{
  "num_hidden_layers": 11,
  "hidden_size": 96,
  "num_attention_heads": 3,
  "num_key_value_heads": 3,
  "head_dim": 32,
  "intermediate_size": 192,
  "vocab_size": 22039,
  "hidden_act": "swiglu",
  "norm": "rmsnorm",
  "norm_place": "pre",
  "norm_eps": 1e-05,
  "positions": "rope",
  "rope_theta": 10000.0,
  "rope_fraction": 0.75,
  "qk_norm": false,
  "attn_scale": 0.177,
  "bias": "none",
  "tie_word_embeddings": false,
  "parallel_block": false,
  "init": "orth",
  "init_std_qkv": 0.05,
  "init_std_o": 0.05,
  "init_std_up": 0.05,
  "init_std_down": 0.0,
  "optimizer": "soap_variant",
  "learning_rate": 0.00394,
  "beta1": 0.95,
  "beta2": 0.95,
  "weight_decay": 0.072,
  "lr_head": 0.009,
  "max_grad_norm": 1.0,
  "warmup_steps": 200,
  "schedule": "wsd",
  "decay_fraction": 0.46,
  "decay_shape": "linear",
  "final_lr_fraction": 0.0,
  "batch_tokens": 32768,
  "max_seq_len": 256,
  "doc_mask": false,
  "train_tokens": 173900000,
  "max_steps": 5308,
  "dataset": "wikipedia_en"
}
Each number is 200 + 20 x the weight over its row's rms, rounded and kept within 0 to 999. Layers, rows and columns count from 0. The size before them is the row's rms in percent of the matrix's.

# layer 8 MLP gate, 192x96, rms 0.139, rows 9-80, columns 32-63
090,164,199,225,215,189,182,220,212,198,216,179,239,237,160,218,184,178,205,180,196,208,207,185,226,188,196,215,204,238,197,181,213
096,177,193,239,204,183,218,207,219,215,228,190,187,197,205,170,175,224,179,229,188,202,196,197,202,221,191,188,193,189,212,197,243
104,209,210,199,212,211,220,204,159,202,187,226,207,201,218,155,189,184,213,201,189,239,236,177,214,210,205,227,231,219,221,212,184
094,197,222,180,229,174,190,206,205,213,169,206,193,237,234,196,180,175,227,219,203,223,221,200,195,220,194,189,221,192,206,182,207
101,213,185,194,178,175,207,182,206,224,224,173,171,195,203,222,170,193,193,189,174,173,197,205,193,177,201,229,203,202,198,211,147
092,218,206,163,179,188,217,188,192,207,187,185,201,202,218,189,227,183,166,176,223,170,210,194,188,193,184,209,227,176,213,246,207
097,198,191,184,214,239,220,179,198,186,184,194,201,166,199,222,209,189,203,195,241,210,188,214,176,183,215,166,262,223,207,217,201
096,209,191,215,194,189,231,231,189,211,186,211,180,198,202,188,214,193,193,212,170,170,211,186,169,204,206,183,185,208,165,181,190
105,209,231,226,212,163,210,186,225,200,209,190,192,217,201,215,204,198,212,192,171,171,192,189,190,196,204,189,236,171,230,183,218
104,185,198,237,198,194,219,188,180,194,227,203,198,189,152,205,207,191,206,213,208,173,225,178,244,200,196,233,206,197,173,208,185
096,172,207,207,173,205,198,197,186,158,195,202,191,221,204,200,229,207,209,162,225,214,213,216,184,204,191,220,184,226,203,194,229
102,204,207,204,234,195,185,186,204,179,232,188,197,172,213,214,227,212,201,220,217,209,196,183,179,207,216,155,206,173,177,210,207
097,183,192,182,173,182,166,209,180,184,179,225,160,255,197,221,169,208,210,203,211,169,205,194,197,201,179,208,187,192,223,192,149
097,186,224,197,230,210,259,198,193,178,176,178,201,204,178,200,210,170,207,227,223,171,196,220,204,182,229,228,220,190,186,232,212
092,204,184,200,197,206,226,184,213,154,210,180,218,193,206,204,228,209,204,187,225,195,232,161,201,171,214,184,207,220,196,199,216
104,197,174,210,172,189,177,189,176,194,220,189,227,182,205,194,270,223,212,204,190,195,233,191,186,206,229,218,199,187,168,175,179
109,186,211,187,218,194,213,222,198,162,186,186,212,224,222,162,198,194,242,204,189,186,173,178,208,175,213,203,192,203,168,208,196
100,190,215,202,211,191,198,231,226,193,199,199,173,176,210,179,219,212,201,195,221,253,192,196,208,204,170,203,202,203,149,164,210
100,186,229,209,152,217,207,189,170,206,213,163,206,238,174,227,190,198,188,187,204,205,205,222,205,184,210,216,207,191,188,225,233
103,218,199,221,172,220,255,172,170,192,200,219,211,194,174,165,203,207,211,190,214,174,183,188,201,191,228,202,199,171,203,193,175
109,200,197,202,205,219,201,183,200,177,209,179,211,197,199,203,211,213,220,174,211,215,197,232,224,168,226,206,212,212,195,236,184
093,159,213,215,211,152,180,183,192,216,226,211,238,183,193,214,203,179,200,200,189,203,239,194,232,243,199,215,176,209,196,177,195
096,207,205,198,184,222,217,202,215,231,210,194,192,200,225,231,213,201,187,214,185,197,166,173,191,179,202,170,190,230,183,198,198
099,210,202,221,217,190,178,194,245,207,194,199,190,214,193,249,206,225,206,241,179,210,186,247,191,182,208,200,171,213,214,208,240
100,220,181,206,159,199,191,245,198,210,210,228,208,183,206,182,230,200,246,195,207,212,218,184,212,203,205,200,195,228,190,202,167
104,193,189,194,201,200,205,272,208,156,172,179,210,216,205,213,192,250,182,193,203,207,206,212,190,195,198,237,202,191,204,186,219
105,184,203,241,188,211,182,211,202,215,204,227,204,185,169,201,186,184,223,198,210,201,281,181,197,172,210,191,223,206,155,200,199
103,190,190,213,199,219,213,209,198,218,201,178,192,216,231,164,186,193,179,203,225,215,177,233,224,193,167,220,222,217,181,176,212
108,173,241,177,229,210,201,218,190,204,228,192,184,181,222,206,222,171,209,165,225,215,167,177,191,209,214,207,194,197,175,204,208
121,226,206,222,172,199,197,215,217,187,213,193,207,160,204,199,207,226,239,206,192,206,243,204,200,176,199,215,246,195,210,198,228
099,180,187,173,189,263,167,168,181,186,197,222,175,202,193,184,200,182,197,170,196,232,215,207,174,209,179,191,225,186,199,165,188
091,187,188,202,190,183,181,196,187,198,189,176,214,195,215,208,175,196,212,209,205,172,201,223,218,141,187,222,188,184,196,195,176
096,189,160,165,219,205,196,257,200,179,232,196,206,173,247,194,188,226,196,192,216,201,215,196,204,207,234,203,207,204,190,225,213
099,202,192,229,207,193,200,180,178,216,192,180,198,226,205,183,202,203,207,170,178,213,181,213,200,197,182,194,189,208,180,179,168
109,201,207,193,184,215,180,181,230,176,177,215,242,242,202,167,219,217,214,233,197,180,195,218,191,187,181,184,186,217,208,189,223
092,176,206,182,190,192,186,191,171,193,202,167,210,201,179,215,182,222,222,172,223,164,208,197,217,212,230,185,216,234,194,168,171
091,183,203,196,221,194,211,208,206,215,234,183,183,231,207,192,200,185,206,211,197,195,197,212,184,225,201,220,218,207,172,183,188
094,187,196,170,178,220,182,175,167,189,221,183,173,178,190,232,219,227,217,185,183,176,220,210,206,239,243,200,219,207,172,176,204
096,168,202,193,206,172,202,211,232,230,181,188,216,211,222,195,165,202,214,217,182,175,220,168,184,209,208,198,207,198,219,202,202
087,202,176,220,202,190,178,181,214,160,227,182,171,226,229,176,189,225,174,204,207,223,184,207,195,197,170,182,201,208,196,242,188
098,187,202,212,189,213,211,154,207,195,199,215,184,208,200,204,168,184,239,202,215,218,225,203,190,174,240,240,224,211,233,209,199
095,215,188,233,184,180,157,181,242,213,229,206,182,209,188,217,178,211,208,196,189,163,189,209,220,187,159,230,199,181,202,230,206
090,206,167,189,203,180,219,211,212,204,198,214,216,208,213,210,185,218,201,172,200,201,165,203,184,184,199,209,209,211,208,202,227
107,203,169,206,191,210,172,186,221,200,222,199,156,196,223,180,191,184,199,160,190,186,202,187,197,232,203,202,195,174,174,183,211
104,213,164,199,186,201,221,245,191,189,219,201,196,199,199,176,210,196,227,216,196,198,178,219,211,184,217,218,218,212,215,189,208
102,198,171,220,174,173,179,187,181,170,209,185,207,203,179,155,179,184,205,221,174,200,242,197,203,161,206,170,219,205,240,190,186
101,200,182,218,173,215,228,200,201,201,226,211,230,215,182,195,196,238,220,212,221,213,218,176,212,189,184,177,201,204,169,234,194
107,209,209,195,193,172,209,198,197,210,221,193,206,183,203,228,196,215,198,198,205,228,152,197,217,184,166,204,230,227,213,208,211
097,215,162,223,219,186,244,245,212,224,205,218,217,187,167,201,185,169,178,192,204,178,209,177,178,207,197,240,163,196,210,185,207
103,215,229,198,207,196,196,205,198,203,190,197,198,216,190,180,204,232,219,201,209,187,209,177,190,199,197,178,258,170,199,214,203
102,195,182,238,197,207,206,198,175,206,231,215,211,220,216,229,186,183,196,160,201,201,209,202,201,193,168,204,154,148,201,198,218
102,186,199,243,190,196,200,195,246,185,228,197,212,210,197,214,196,217,198,183,190,181,211,232,188,172,213,182,221,168,201,206,170
105,189,178,195,212,216,238,186,229,223,228,199,185,225,187,189,200,187,166,182,188,216,235,152,221,204,231,196,186,209,197,181,196
089,203,201,196,195,206,201,206,190,180,192,191,170,221,171,178,230,215,206,184,225,184,207,193,220,172,221,191,213,226,186,206,196
098,212,221,204,252,191,193,222,242,248,200,200,192,213,199,190,178,186,201,179,221,211,200,173,177,201,247,245,169,200,199,184,223
107,205,207,195,192,198,188,191,228,208,209,220,194,237,176,188,173,212,168,169,158,216,208,207,185,186,200,206,210,196,225,193,208
108,162,217,254,193,218,205,197,218,187,208,200,230,175,201,200,189,175,218,217,194,207,233,208,224,193,202,212,179,196,203,207,228
091,187,198,191,230,219,180,206,193,218,254,193,198,169,199,207,209,228,195,209,203,194,202,212,204,190,190,186,190,191,170,237,198
097,185,195,185,220,198,230,227,206,182,227,211,202,204,180,218,203,194,186,177,204,232,205,209,217,225,182,243,219,203,150,224,186
103,197,199,183,214,209,203,193,215,219,181,165,184,187,222,180,185,181,162,179,210,190,159,190,193,198,211,215,215,178,209,205,186
096,190,192,184,190,174,187,180,176,221,230,229,217,177,186,213,228,216,184,174,221,182,209,162,182,234,200,243,217,155,210,205,216
099,241,203,204,211,172,210,208,210,198,187,190,188,191,220,203,181,186,227,193,231,189,198,224,198,182,199,197,219,205,215,193,170
097,200,193,189,223,184,193,211,216,197,231,227,216,211,208,157,189,238,225,216,161,153,222,182,188,188,201,173,209,199,197,182,197
089,202,224,235,200,202,220,242,224,177,228,217,219,199,204,201,191,192,229,215,215,201,218,179,190,188,182,166,204,188,202,178,228
107,206,199,196,195,212,174,171,173,219,200,177,230,211,203,199,228,160,194,183,214,196,231,196,188,218,185,191,219,243,182,213,180
085,219,195,191,189,192,221,180,198,188,218,182,218,216,182,207,192,200,165,197,206,199,152,220,205,205,206,182,166,243,213,208,189
108,254,206,167,195,185,188,223,175,224,224,227,172,178,212,177,195,183,189,195,234,193,216,190,200,185,198,178,206,185,188,182,213
100,212,190,218,178,209,155,191,177,194,186,197,208,171,216,207,194,202,206,157,203,179,207,194,172,217,218,178,206,211,182,222,197
094,178,195,221,230,196,183,216,212,232,208,204,253,186,220,202,205,174,210,211,212,194,220,180,126,193,200,220,210,224,182,187,199
090,231,217,186,209,202,167,189,199,194,200,182,198,202,202,177,188,203,198,202,211,204,204,171,187,228,197,196,215,184,187,193,205
105,210,211,174,223,187,192,178,197,212,241,209,217,198,173,198,192,187,185,216,185,184,212,229,188,177,196,214,194,182,175,180,224
101,196,194,221,184,216,210,188,175,203,203,183,195,210,211,184,221,180,191,222,179,158,216,160,246,187,207,205,182,217,189,202,164
# layer 8 MLP up, 192x96, rms 0.149, rows 9-79, columns 32-63
098,179,181,227,182,256,220,204,187,209,206,177,209,220,177,159,186,185,220,217,214,215,187,201,194,196,203,196,188,198,184,177,200
087,215,203,207,196,218,228,239,205,193,166,237,216,172,215,199,196,156,190,188,206,196,162,204,227,206,213,194,219,181,179,189,185
099,232,219,198,239,209,187,202,195,171,209,165,195,197,194,202,231,192,223,171,231,174,187,234,227,214,186,179,177,177,161,216,200
089,208,222,224,197,172,179,216,187,233,222,225,206,216,224,197,167,158,173,189,205,190,190,194,168,219,223,185,235,187,190,203,194
093,217,235,166,204,190,206,183,206,205,195,199,206,176,180,224,193,173,211,219,154,194,211,167,232,144,205,215,180,246,237,178,192
088,218,203,229,198,205,167,208,185,212,203,196,158,202,225,163,178,200,193,190,225,209,202,194,280,200,192,195,220,196,245,187,231
077,168,194,216,206,185,202,200,203,203,180,208,189,213,186,209,190,180,192,197,186,183,225,198,212,225,194,200,171,154,178,188,207
095,200,190,207,192,243,220,214,195,208,199,223,217,178,216,165,212,227,214,176,178,221,207,187,208,176,207,195,209,180,207,205,198
101,181,198,167,207,210,215,202,192,204,260,208,186,169,183,194,244,197,231,198,208,178,178,212,206,231,212,194,204,199,197,216,171
107,223,179,206,176,212,221,226,176,206,197,213,177,238,174,208,201,229,196,182,190,228,191,188,247,191,177,218,226,209,227,156,217
108,197,230,175,171,249,204,187,183,214,190,225,190,216,206,182,195,206,211,192,215,230,177,224,205,191,171,178,209,205,204,173,233
090,241,173,188,197,193,228,179,184,222,218,212,169,178,162,196,207,217,194,185,211,229,195,171,185,166,202,204,184,205,218,200,215
100,197,185,214,197,205,182,205,177,199,168,203,159,236,173,208,217,172,191,230,194,222,185,208,210,193,172,188,197,224,235,215,194
093,196,243,238,207,232,202,201,208,178,199,239,213,189,233,178,204,201,191,182,189,178,194,179,221,186,206,187,203,176,187,206,187
102,198,206,199,216,194,194,212,186,233,197,218,190,205,195,204,208,246,216,217,169,227,203,231,229,205,184,165,217,202,218,198,209
110,203,249,210,172,226,215,210,184,220,200,210,204,202,201,180,215,207,206,230,216,213,224,207,182,179,181,187,227,230,208,183,201
104,207,198,165,210,169,217,221,173,230,199,209,194,166,192,163,216,201,152,172,212,240,221,211,210,202,212,225,228,227,197,232,211
091,260,224,188,205,209,206,212,207,214,176,163,230,204,222,193,183,193,190,198,230,235,216,204,142,206,216,234,205,245,224,223,164
091,189,222,179,186,208,197,206,162,198,208,148,204,204,198,240,186,182,206,187,205,220,174,183,192,211,210,252,196,188,210,181,184
109,202,180,211,180,189,156,204,181,210,177,192,208,241,219,202,185,199,194,198,202,204,203,229,198,231,226,241,201,225,202,230,235
107,142,192,225,216,186,217,202,184,202,203,187,214,214,205,203,201,191,216,218,215,198,188,221,229,176,212,233,167,188,195,204,198
095,175,216,232,216,192,187,236,183,170,191,201,210,213,212,218,172,217,246,215,187,183,215,206,227,237,211,176,205,166,219,167,188
086,205,223,187,203,184,198,186,193,220,235,207,171,209,190,176,193,208,201,214,199,190,195,208,198,196,207,203,231,222,222,184,212
094,197,195,161,183,193,198,191,197,190,206,238,231,187,215,213,182,222,222,235,177,195,213,197,187,217,203,224,197,193,212,175,219
095,222,209,175,216,233,218,186,185,199,168,225,195,162,214,190,236,158,194,211,202,209,231,176,195,205,194,198,194,217,171,212,189
104,202,197,174,169,213,181,206,167,219,212,207,170,210,198,178,185,216,176,187,174,186,175,210,211,192,194,183,211,178,174,197,185
121,182,180,173,204,220,203,213,209,213,197,230,211,216,198,232,179,240,188,160,155,194,188,185,198,199,219,202,206,193,174,238,203
094,200,210,229,173,205,190,214,197,184,216,170,189,195,174,173,211,192,247,184,215,165,176,168,208,185,205,215,183,189,214,217,207
093,203,233,228,212,191,184,178,221,200,214,211,195,187,235,181,209,241,152,225,204,199,225,199,210,195,224,177,219,193,183,200,184
095,202,175,179,222,193,205,186,206,209,210,154,199,179,182,167,216,231,208,182,179,198,213,224,227,184,243,170,187,213,216,215,192
107,192,207,164,193,207,198,195,193,172,175,210,182,204,185,198,206,177,225,184,209,216,196,228,179,151,236,188,199,209,209,160,172
101,188,216,219,213,189,226,166,217,211,203,231,212,150,193,225,207,235,179,167,180,186,209,209,225,194,196,215,209,186,214,199,206
106,250,168,188,182,226,183,209,168,202,226,202,187,159,211,193,198,183,215,211,213,198,175,237,180,196,194,192,173,231,206,200,203
098,201,184,168,206,165,170,201,219,189,200,185,186,204,181,148,199,185,211,204,185,162,192,177,209,207,191,236,213,170,191,180,192
100,195,202,198,189,227,209,193,195,232,223,222,196,201,184,179,209,204,211,233,158,200,210,197,198,219,194,188,183,201,218,209,229
100,213,195,217,226,232,241,182,192,236,229,189,206,200,177,185,232,199,183,220,195,196,219,203,241,195,179,200,196,162,188,191,144
092,228,212,205,178,170,171,202,202,170,198,234,192,173,223,214,208,238,176,193,194,221,190,177,192,197,182,171,191,220,192,217,208
085,210,211,218,193,232,223,189,211,184,188,165,195,199,174,187,202,171,194,214,198,203,173,172,195,174,243,209,198,166,202,244,198
111,221,170,210,207,241,188,206,180,219,179,187,163,218,219,186,226,181,181,190,222,233,207,214,209,197,166,224,183,206,193,189,197
091,169,233,206,205,230,177,187,208,185,185,224,169,206,152,199,194,222,210,189,192,204,177,214,197,206,209,202,176,173,188,179,184
099,190,189,233,199,210,220,168,179,203,217,176,236,197,186,196,208,185,195,179,209,200,185,223,199,207,199,210,204,248,221,213,265
087,196,213,191,201,193,226,200,184,158,196,181,206,181,186,205,194,224,202,178,193,174,196,206,214,198,205,183,219,209,202,184,189
119,208,213,231,175,190,183,229,195,217,185,198,234,175,159,214,198,204,211,233,210,200,230,206,206,218,187,175,210,186,196,174,201
106,194,234,225,179,207,201,219,197,226,231,212,211,188,197,174,237,206,204,190,155,219,195,188,220,218,144,187,200,180,189,213,168
100,214,196,213,159,213,220,202,193,180,218,209,190,187,142,163,226,222,214,175,194,228,203,210,214,205,184,197,174,186,166,246,202
117,191,212,217,172,216,195,218,203,177,190,233,213,209,189,194,227,208,243,151,224,156,176,202,194,232,216,170,169,179,213,177,185
099,190,214,199,190,212,179,213,242,185,172,219,213,186,225,211,182,167,211,216,197,207,211,190,198,211,200,219,206,208,210,190,220
113,171,195,223,190,167,210,184,186,217,194,208,236,197,201,180,184,173,237,166,198,212,201,224,160,212,218,249,222,187,193,204,216
093,206,234,176,211,203,215,207,211,181,206,208,164,218,195,194,215,187,210,136,202,226,189,206,189,204,223,235,194,227,177,177,183
122,216,179,247,188,207,183,225,210,198,205,199,255,191,194,206,185,205,185,200,242,209,192,217,191,178,199,195,164,199,194,190,196
100,169,220,198,182,180,208,192,207,230,237,190,185,226,192,208,196,214,176,200,162,183,243,185,199,221,207,182,183,214,214,173,208
101,169,182,193,208,219,192,198,158,200,227,169,203,235,218,224,216,236,184,185,227,238,164,216,224,176,188,233,205,192,193,215,191
096,188,207,242,195,194,224,183,219,188,198,216,170,194,199,249,207,241,188,237,193,192,205,196,179,196,180,207,174,184,210,180,213
095,181,194,185,215,213,188,200,190,199,201,199,202,211,203,222,217,200,208,204,138,199,205,201,225,203,176,224,216,193,226,198,207
102,220,223,217,177,233,162,224,221,213,178,211,206,209,207,187,181,180,216,195,189,213,213,199,174,212,219,236,224,198,194,233,199
115,239,215,213,181,179,201,174,208,208,196,221,211,200,212,213,229,192,212,228,230,224,201,227,171,200,191,165,212,204,186,227,208
120,218,212,211,190,178,189,236,202,204,180,176,212,169,250,176,208,183,196,197,179,187,211,175,182,184,208,242,202,213,201,210,211
090,210,197,215,218,182,227,176,204,178,169,199,180,219,158,196,180,173,203,215,186,171,196,187,217,230,208,191,235,183,220,162,169
098,200,204,208,206,202,218,197,218,216,222,175,214,194,181,217,245,193,195,190,186,195,232,212,183,220,202,207,200,193,211,189,221
110,176,222,228,164,191,199,187,205,231,208,178,200,201,215,210,250,212,187,213,218,170,187,174,233,228,209,181,205,195,205,215,162
123,224,200,225,185,223,245,242,200,203,240,201,197,188,234,201,185,177,201,201,190,192,212,203,203,209,162,202,218,210,179,219,210
085,205,180,222,181,212,184,193,211,206,218,198,190,211,187,191,218,205,190,231,219,203,187,208,200,190,190,199,213,243,213,203,184
122,209,176,195,217,184,203,250,188,211,206,218,203,181,163,198,189,205,196,193,169,186,246,236,218,211,209,191,188,208,231,214,199
101,193,212,184,220,226,215,191,181,237,211,224,211,181,210,195,190,203,212,233,175,182,197,212,201,177,181,198,207,193,176,221,230
101,206,185,221,191,182,218,201,155,183,156,245,184,216,212,176,190,217,165,211,172,249,171,207,218,250,200,203,199,180,218,190,204
081,203,215,158,216,214,214,165,200,169,221,206,219,189,202,180,185,206,168,180,211,214,226,198,205,214,231,195,211,183,185,190,165
100,206,136,199,218,221,207,208,221,169,193,207,213,197,217,194,194,197,206,197,214,217,200,181,175,170,185,238,214,150,220,221,219
092,190,200,207,175,200,193,195,181,254,189,187,225,195,182,202,196,203,205,230,175,215,184,159,193,227,205,187,235,217,214,189,213
104,181,191,193,193,223,205,188,185,203,201,195,223,192,177,230,189,169,210,165,222,202,160,184,242,201,206,171,214,194,189,188,153
099,199,208,186,184,195,190,208,194,174,205,216,201,187,210,213,197,229,246,193,239,208,199,232,176,195,232,177,213,182,215,192,186
107,213,178,187,197,209,215,182,206,171,182,202,199,214,224,193,192,211,192,207,213,231,204,179,191,204,217,204,214,232,213,202,187
# layer 8 MLP down (transposed), 192x96, rms 0.147, rows 9-79, columns 32-63
111,199,202,191,202,205,244,178,223,203,179,158,192,183,210,161,211,175,171,209,191,185,192,239,199,225,215,218,181,179,223,166,185
095,195,216,187,223,198,186,204,178,220,172,213,198,183,216,179,190,221,221,210,216,241,175,207,216,219,207,219,210,185,221,209,181
099,205,208,194,205,208,224,218,225,202,167,231,218,192,208,209,213,185,217,188,201,208,173,201,167,213,190,205,273,173,172,196,235
087,181,187,164,193,208,240,172,223,165,210,204,185,209,166,184,175,194,185,198,205,214,170,197,158,188,206,207,188,200,231,181,204
096,192,184,184,200,249,200,202,185,160,198,248,206,217,172,201,213,185,211,224,203,178,201,190,192,211,189,190,202,171,181,201,228
089,201,197,163,213,210,231,211,191,199,175,220,190,213,196,152,223,172,197,175,189,184,176,208,149,208,213,213,210,179,182,213,162
099,203,196,228,177,206,196,206,201,192,248,193,187,197,200,220,199,226,189,195,227,219,178,199,204,182,211,174,265,190,196,187,201
101,197,198,200,193,235,198,215,195,183,206,182,199,197,210,233,177,223,198,214,194,146,199,201,207,174,218,214,238,195,204,191,190
103,188,176,178,199,269,192,177,185,209,213,237,190,184,197,192,195,211,208,212,166,171,192,214,202,205,195,172,227,203,200,196,187
107,182,196,223,199,177,197,194,205,211,193,164,184,164,177,207,231,209,202,206,194,200,196,203,221,193,207,188,159,205,187,180,218
119,198,186,218,216,213,177,226,205,197,196,165,156,168,214,211,212,199,205,183,194,193,217,199,193,193,227,183,201,207,214,172,212
099,157,200,185,214,224,176,170,206,196,210,140,204,180,179,191,220,168,192,188,230,192,250,219,177,180,191,210,158,211,160,213,174
095,192,205,233,210,234,209,213,188,221,190,231,197,184,197,169,217,213,229,179,184,218,201,216,205,223,202,191,176,196,165,209,215
104,211,199,171,199,172,221,192,160,195,181,199,186,187,180,207,194,194,184,248,188,155,226,201,178,184,216,243,206,200,186,227,227
103,179,176,214,196,219,215,182,215,192,208,244,213,203,222,214,191,197,185,209,196,222,208,165,232,182,221,177,250,175,200,161,197
113,210,243,205,175,199,206,202,224,206,174,189,193,219,208,211,230,204,227,199,223,210,189,196,174,201,171,201,138,226,219,199,190
105,224,186,196,196,224,196,192,227,197,207,190,182,190,226,170,182,227,191,208,258,168,178,209,213,189,185,187,255,210,223,184,214
092,205,206,205,186,180,214,214,185,182,219,191,211,212,220,209,208,174,198,213,199,218,197,190,184,203,201,224,203,218,221,162,190
089,168,194,217,212,208,198,182,224,201,203,215,184,191,194,201,207,208,169,209,218,185,184,216,198,190,186,208,160,149,197,158,212
113,232,218,219,183,208,192,220,186,197,216,197,188,197,203,160,204,203,195,188,207,235,189,180,177,206,214,210,179,186,213,204,178
109,177,171,208,202,195,213,180,176,224,185,196,192,175,161,204,193,200,242,224,176,229,204,233,207,183,226,190,191,209,209,187,217
099,163,205,204,213,203,191,192,210,185,202,195,218,195,223,208,175,176,218,207,206,209,194,209,202,191,235,187,227,222,229,196,191
093,169,188,219,179,209,194,197,201,182,206,199,206,192,201,195,164,192,172,202,198,211,179,185,192,202,213,201,220,197,209,209,199
092,187,206,172,200,203,196,199,185,236,190,232,181,194,199,207,186,205,188,171,227,194,218,185,189,195,165,190,225,200,207,203,217
098,201,201,201,173,186,203,171,204,182,210,213,190,198,215,230,189,195,225,218,203,173,223,195,213,189,191,222,229,225,215,137,195
104,204,188,216,228,230,211,172,220,198,207,201,217,181,203,174,203,234,213,178,173,192,219,184,198,206,211,149,235,203,179,190,182
116,207,165,216,195,213,160,189,195,203,201,193,218,223,186,181,206,208,190,204,205,191,219,202,181,192,217,198,276,209,200,209,190
095,174,194,189,217,189,182,203,195,230,233,245,208,195,184,195,204,183,228,203,205,189,201,212,169,187,188,195,194,172,209,183,219
094,225,183,183,225,226,194,192,203,186,203,205,198,186,204,195,196,215,203,220,211,152,219,211,174,192,200,215,232,211,199,144,234
093,232,227,215,152,208,205,195,191,196,187,202,206,183,220,237,214,229,210,175,211,202,231,188,198,229,190,181,192,208,239,173,206
096,228,192,201,207,212,217,183,209,179,188,179,232,206,175,225,189,216,198,183,169,162,192,242,179,189,179,174,186,197,176,180,212
102,215,241,193,239,211,217,200,185,216,243,166,207,188,227,202,195,214,190,221,194,191,193,188,200,193,196,195,167,203,179,212,214
106,173,183,198,233,180,201,216,207,190,214,179,204,221,175,199,180,209,182,193,176,221,207,211,227,220,235,218,201,220,230,173,190
100,168,194,131,180,196,202,216,207,184,191,234,236,201,212,213,207,209,167,189,240,163,215,211,194,188,195,161,238,195,216,240,190
096,209,189,196,249,198,174,219,195,227,165,185,192,186,191,154,227,211,199,172,216,244,209,196,212,228,207,187,220,200,180,194,172
103,207,204,204,227,202,194,190,197,194,216,189,187,217,214,202,218,173,214,199,213,237,187,205,174,209,168,211,132,169,188,238,219
081,191,182,193,216,232,190,190,180,172,195,196,187,213,173,188,203,165,212,236,163,195,224,220,174,194,213,232,231,204,187,189,204
104,202,190,211,231,197,195,202,202,217,196,227,221,204,209,168,198,202,209,201,221,228,170,194,185,177,146,203,161,201,220,231,221
106,192,197,239,188,216,222,184,200,209,181,186,213,229,202,223,205,225,203,209,174,215,217,202,202,205,188,212,183,182,200,191,198
091,231,207,188,190,202,170,187,186,200,219,180,242,209,202,184,178,194,191,192,198,205,186,184,205,145,205,205,213,191,193,204,197
101,201,194,195,199,200,204,197,184,191,206,178,200,202,206,219,204,164,202,183,252,213,209,220,172,201,191,190,177,220,186,169,188
088,229,216,196,210,151,182,154,192,215,227,181,225,221,190,196,190,179,228,210,214,218,217,211,168,220,200,218,202,204,185,199,190
117,198,242,205,185,220,213,184,225,220,170,192,212,193,177,190,200,225,176,184,197,251,228,200,215,227,199,205,138,207,204,196,196
106,214,210,201,207,193,189,197,193,187,210,251,192,177,192,180,208,208,187,213,187,226,226,197,184,177,179,193,150,204,189,170,147
102,225,207,208,192,149,205,183,190,176,212,183,203,185,204,181,163,203,161,193,200,178,185,241,197,228,208,182,221,197,210,205,209
120,248,201,179,186,209,172,221,192,215,195,184,177,164,196,194,209,203,202,196,177,192,216,219,209,205,192,211,209,189,178,240,222
096,207,184,239,217,198,234,197,233,196,204,220,224,201,179,187,188,197,214,201,248,211,216,198,195,211,195,205,182,224,188,200,231
103,165,217,211,185,193,179,163,228,199,190,176,202,207,211,202,195,182,206,185,212,195,196,189,180,199,192,229,124,190,203,184,195
093,203,176,171,182,209,182,204,203,202,196,215,199,210,205,180,220,196,194,222,173,232,212,198,189,207,219,199,112,202,200,188,208
117,206,253,199,193,179,179,203,212,187,190,216,181,204,194,186,218,231,204,162,204,215,218,205,205,219,208,193,181,191,194,219,188
106,179,200,205,203,190,149,190,185,178,194,220,204,205,199,186,204,170,183,206,200,241,174,182,203,185,171,193,134,213,184,200,182
101,176,225,178,191,163,232,186,204,198,211,175,201,194,236,170,205,206,193,180,180,222,192,215,213,201,168,212,184,206,202,179,182
100,205,218,219,197,205,206,196,237,214,209,191,186,188,189,201,229,188,197,178,170,241,208,190,221,204,201,185,163,203,211,198,204
090,214,203,201,224,195,196,208,207,183,204,214,176,189,195,201,205,189,202,201,210,213,223,190,187,196,211,190,154,206,195,186,216
103,187,213,170,166,220,179,211,175,195,195,178,212,189,205,250,217,215,185,191,198,219,184,194,193,176,192,183,182,180,217,221,233
119,224,232,183,195,159,185,208,202,226,221,186,171,188,203,197,203,181,196,204,235,230,222,215,182,223,159,196,175,188,232,201,173
111,216,203,191,181,197,187,227,174,178,188,212,210,200,228,205,171,224,207,190,197,207,182,171,213,202,188,233,209,205,205,208,205
085,207,205,211,209,232,208,217,165,238,188,208,211,204,205,178,207,226,196,181,195,205,174,213,170,183,214,186,272,193,216,197,167
096,241,197,220,184,175,190,199,181,211,194,160,192,251,236,195,196,207,212,193,218,167,213,183,227,199,192,189,219,181,222,201,172
104,216,194,212,184,199,198,216,196,215,228,145,182,205,212,209,221,216,211,206,203,207,223,204,209,170,193,222,160,178,219,224,185
127,211,198,215,227,237,193,200,210,200,234,194,175,216,218,196,189,211,194,182,187,221,190,205,193,203,198,202,172,212,172,200,179
092,225,205,231,187,179,173,219,187,195,199,180,207,202,203,219,227,190,195,186,190,223,184,183,220,211,212,186,210,201,182,231,193
119,188,208,200,217,184,176,181,212,201,196,215,197,204,194,180,196,199,211,190,208,215,191,225,202,241,233,196,236,234,208,216,192
105,208,182,181,185,191,219,195,207,197,193,208,178,217,211,182,203,161,193,200,232,195,220,218,164,204,198,220,235,182,200,213,188
103,202,191,217,211,180,226,214,185,180,207,275,190,178,194,176,187,190,203,211,223,222,197,216,191,181,172,183,217,194,193,198,195
087,192,203,201,194,203,173,177,191,210,231,164,204,227,214,249,221,222,203,211,178,199,237,162,209,199,236,185,231,228,210,199,192
098,203,204,180,209,216,182,213,214,190,199,210,183,205,196,163,221,219,173,191,173,183,183,182,181,208,192,205,195,196,219,199,204
090,225,186,217,223,198,222,190,228,174,175,207,211,214,206,216,201,194,190,210,173,154,178,208,197,185,226,201,211,214,202,202,203
099,172,203,187,205,164,193,228,167,187,226,232,197,192,199,199,233,229,220,171,205,215,208,192,209,199,186,183,267,212,211,180,212
099,170,196,227,189,179,188,196,201,209,182,197,243,202,204,163,196,232,173,189,219,214,183,180,190,184,176,187,217,189,224,198,198
107,201,216,217,201,207,200,222,220,210,175,183,198,183,198,188,209,207,203,197,232,227,203,195,201,192,196,161,226,201,219,173,175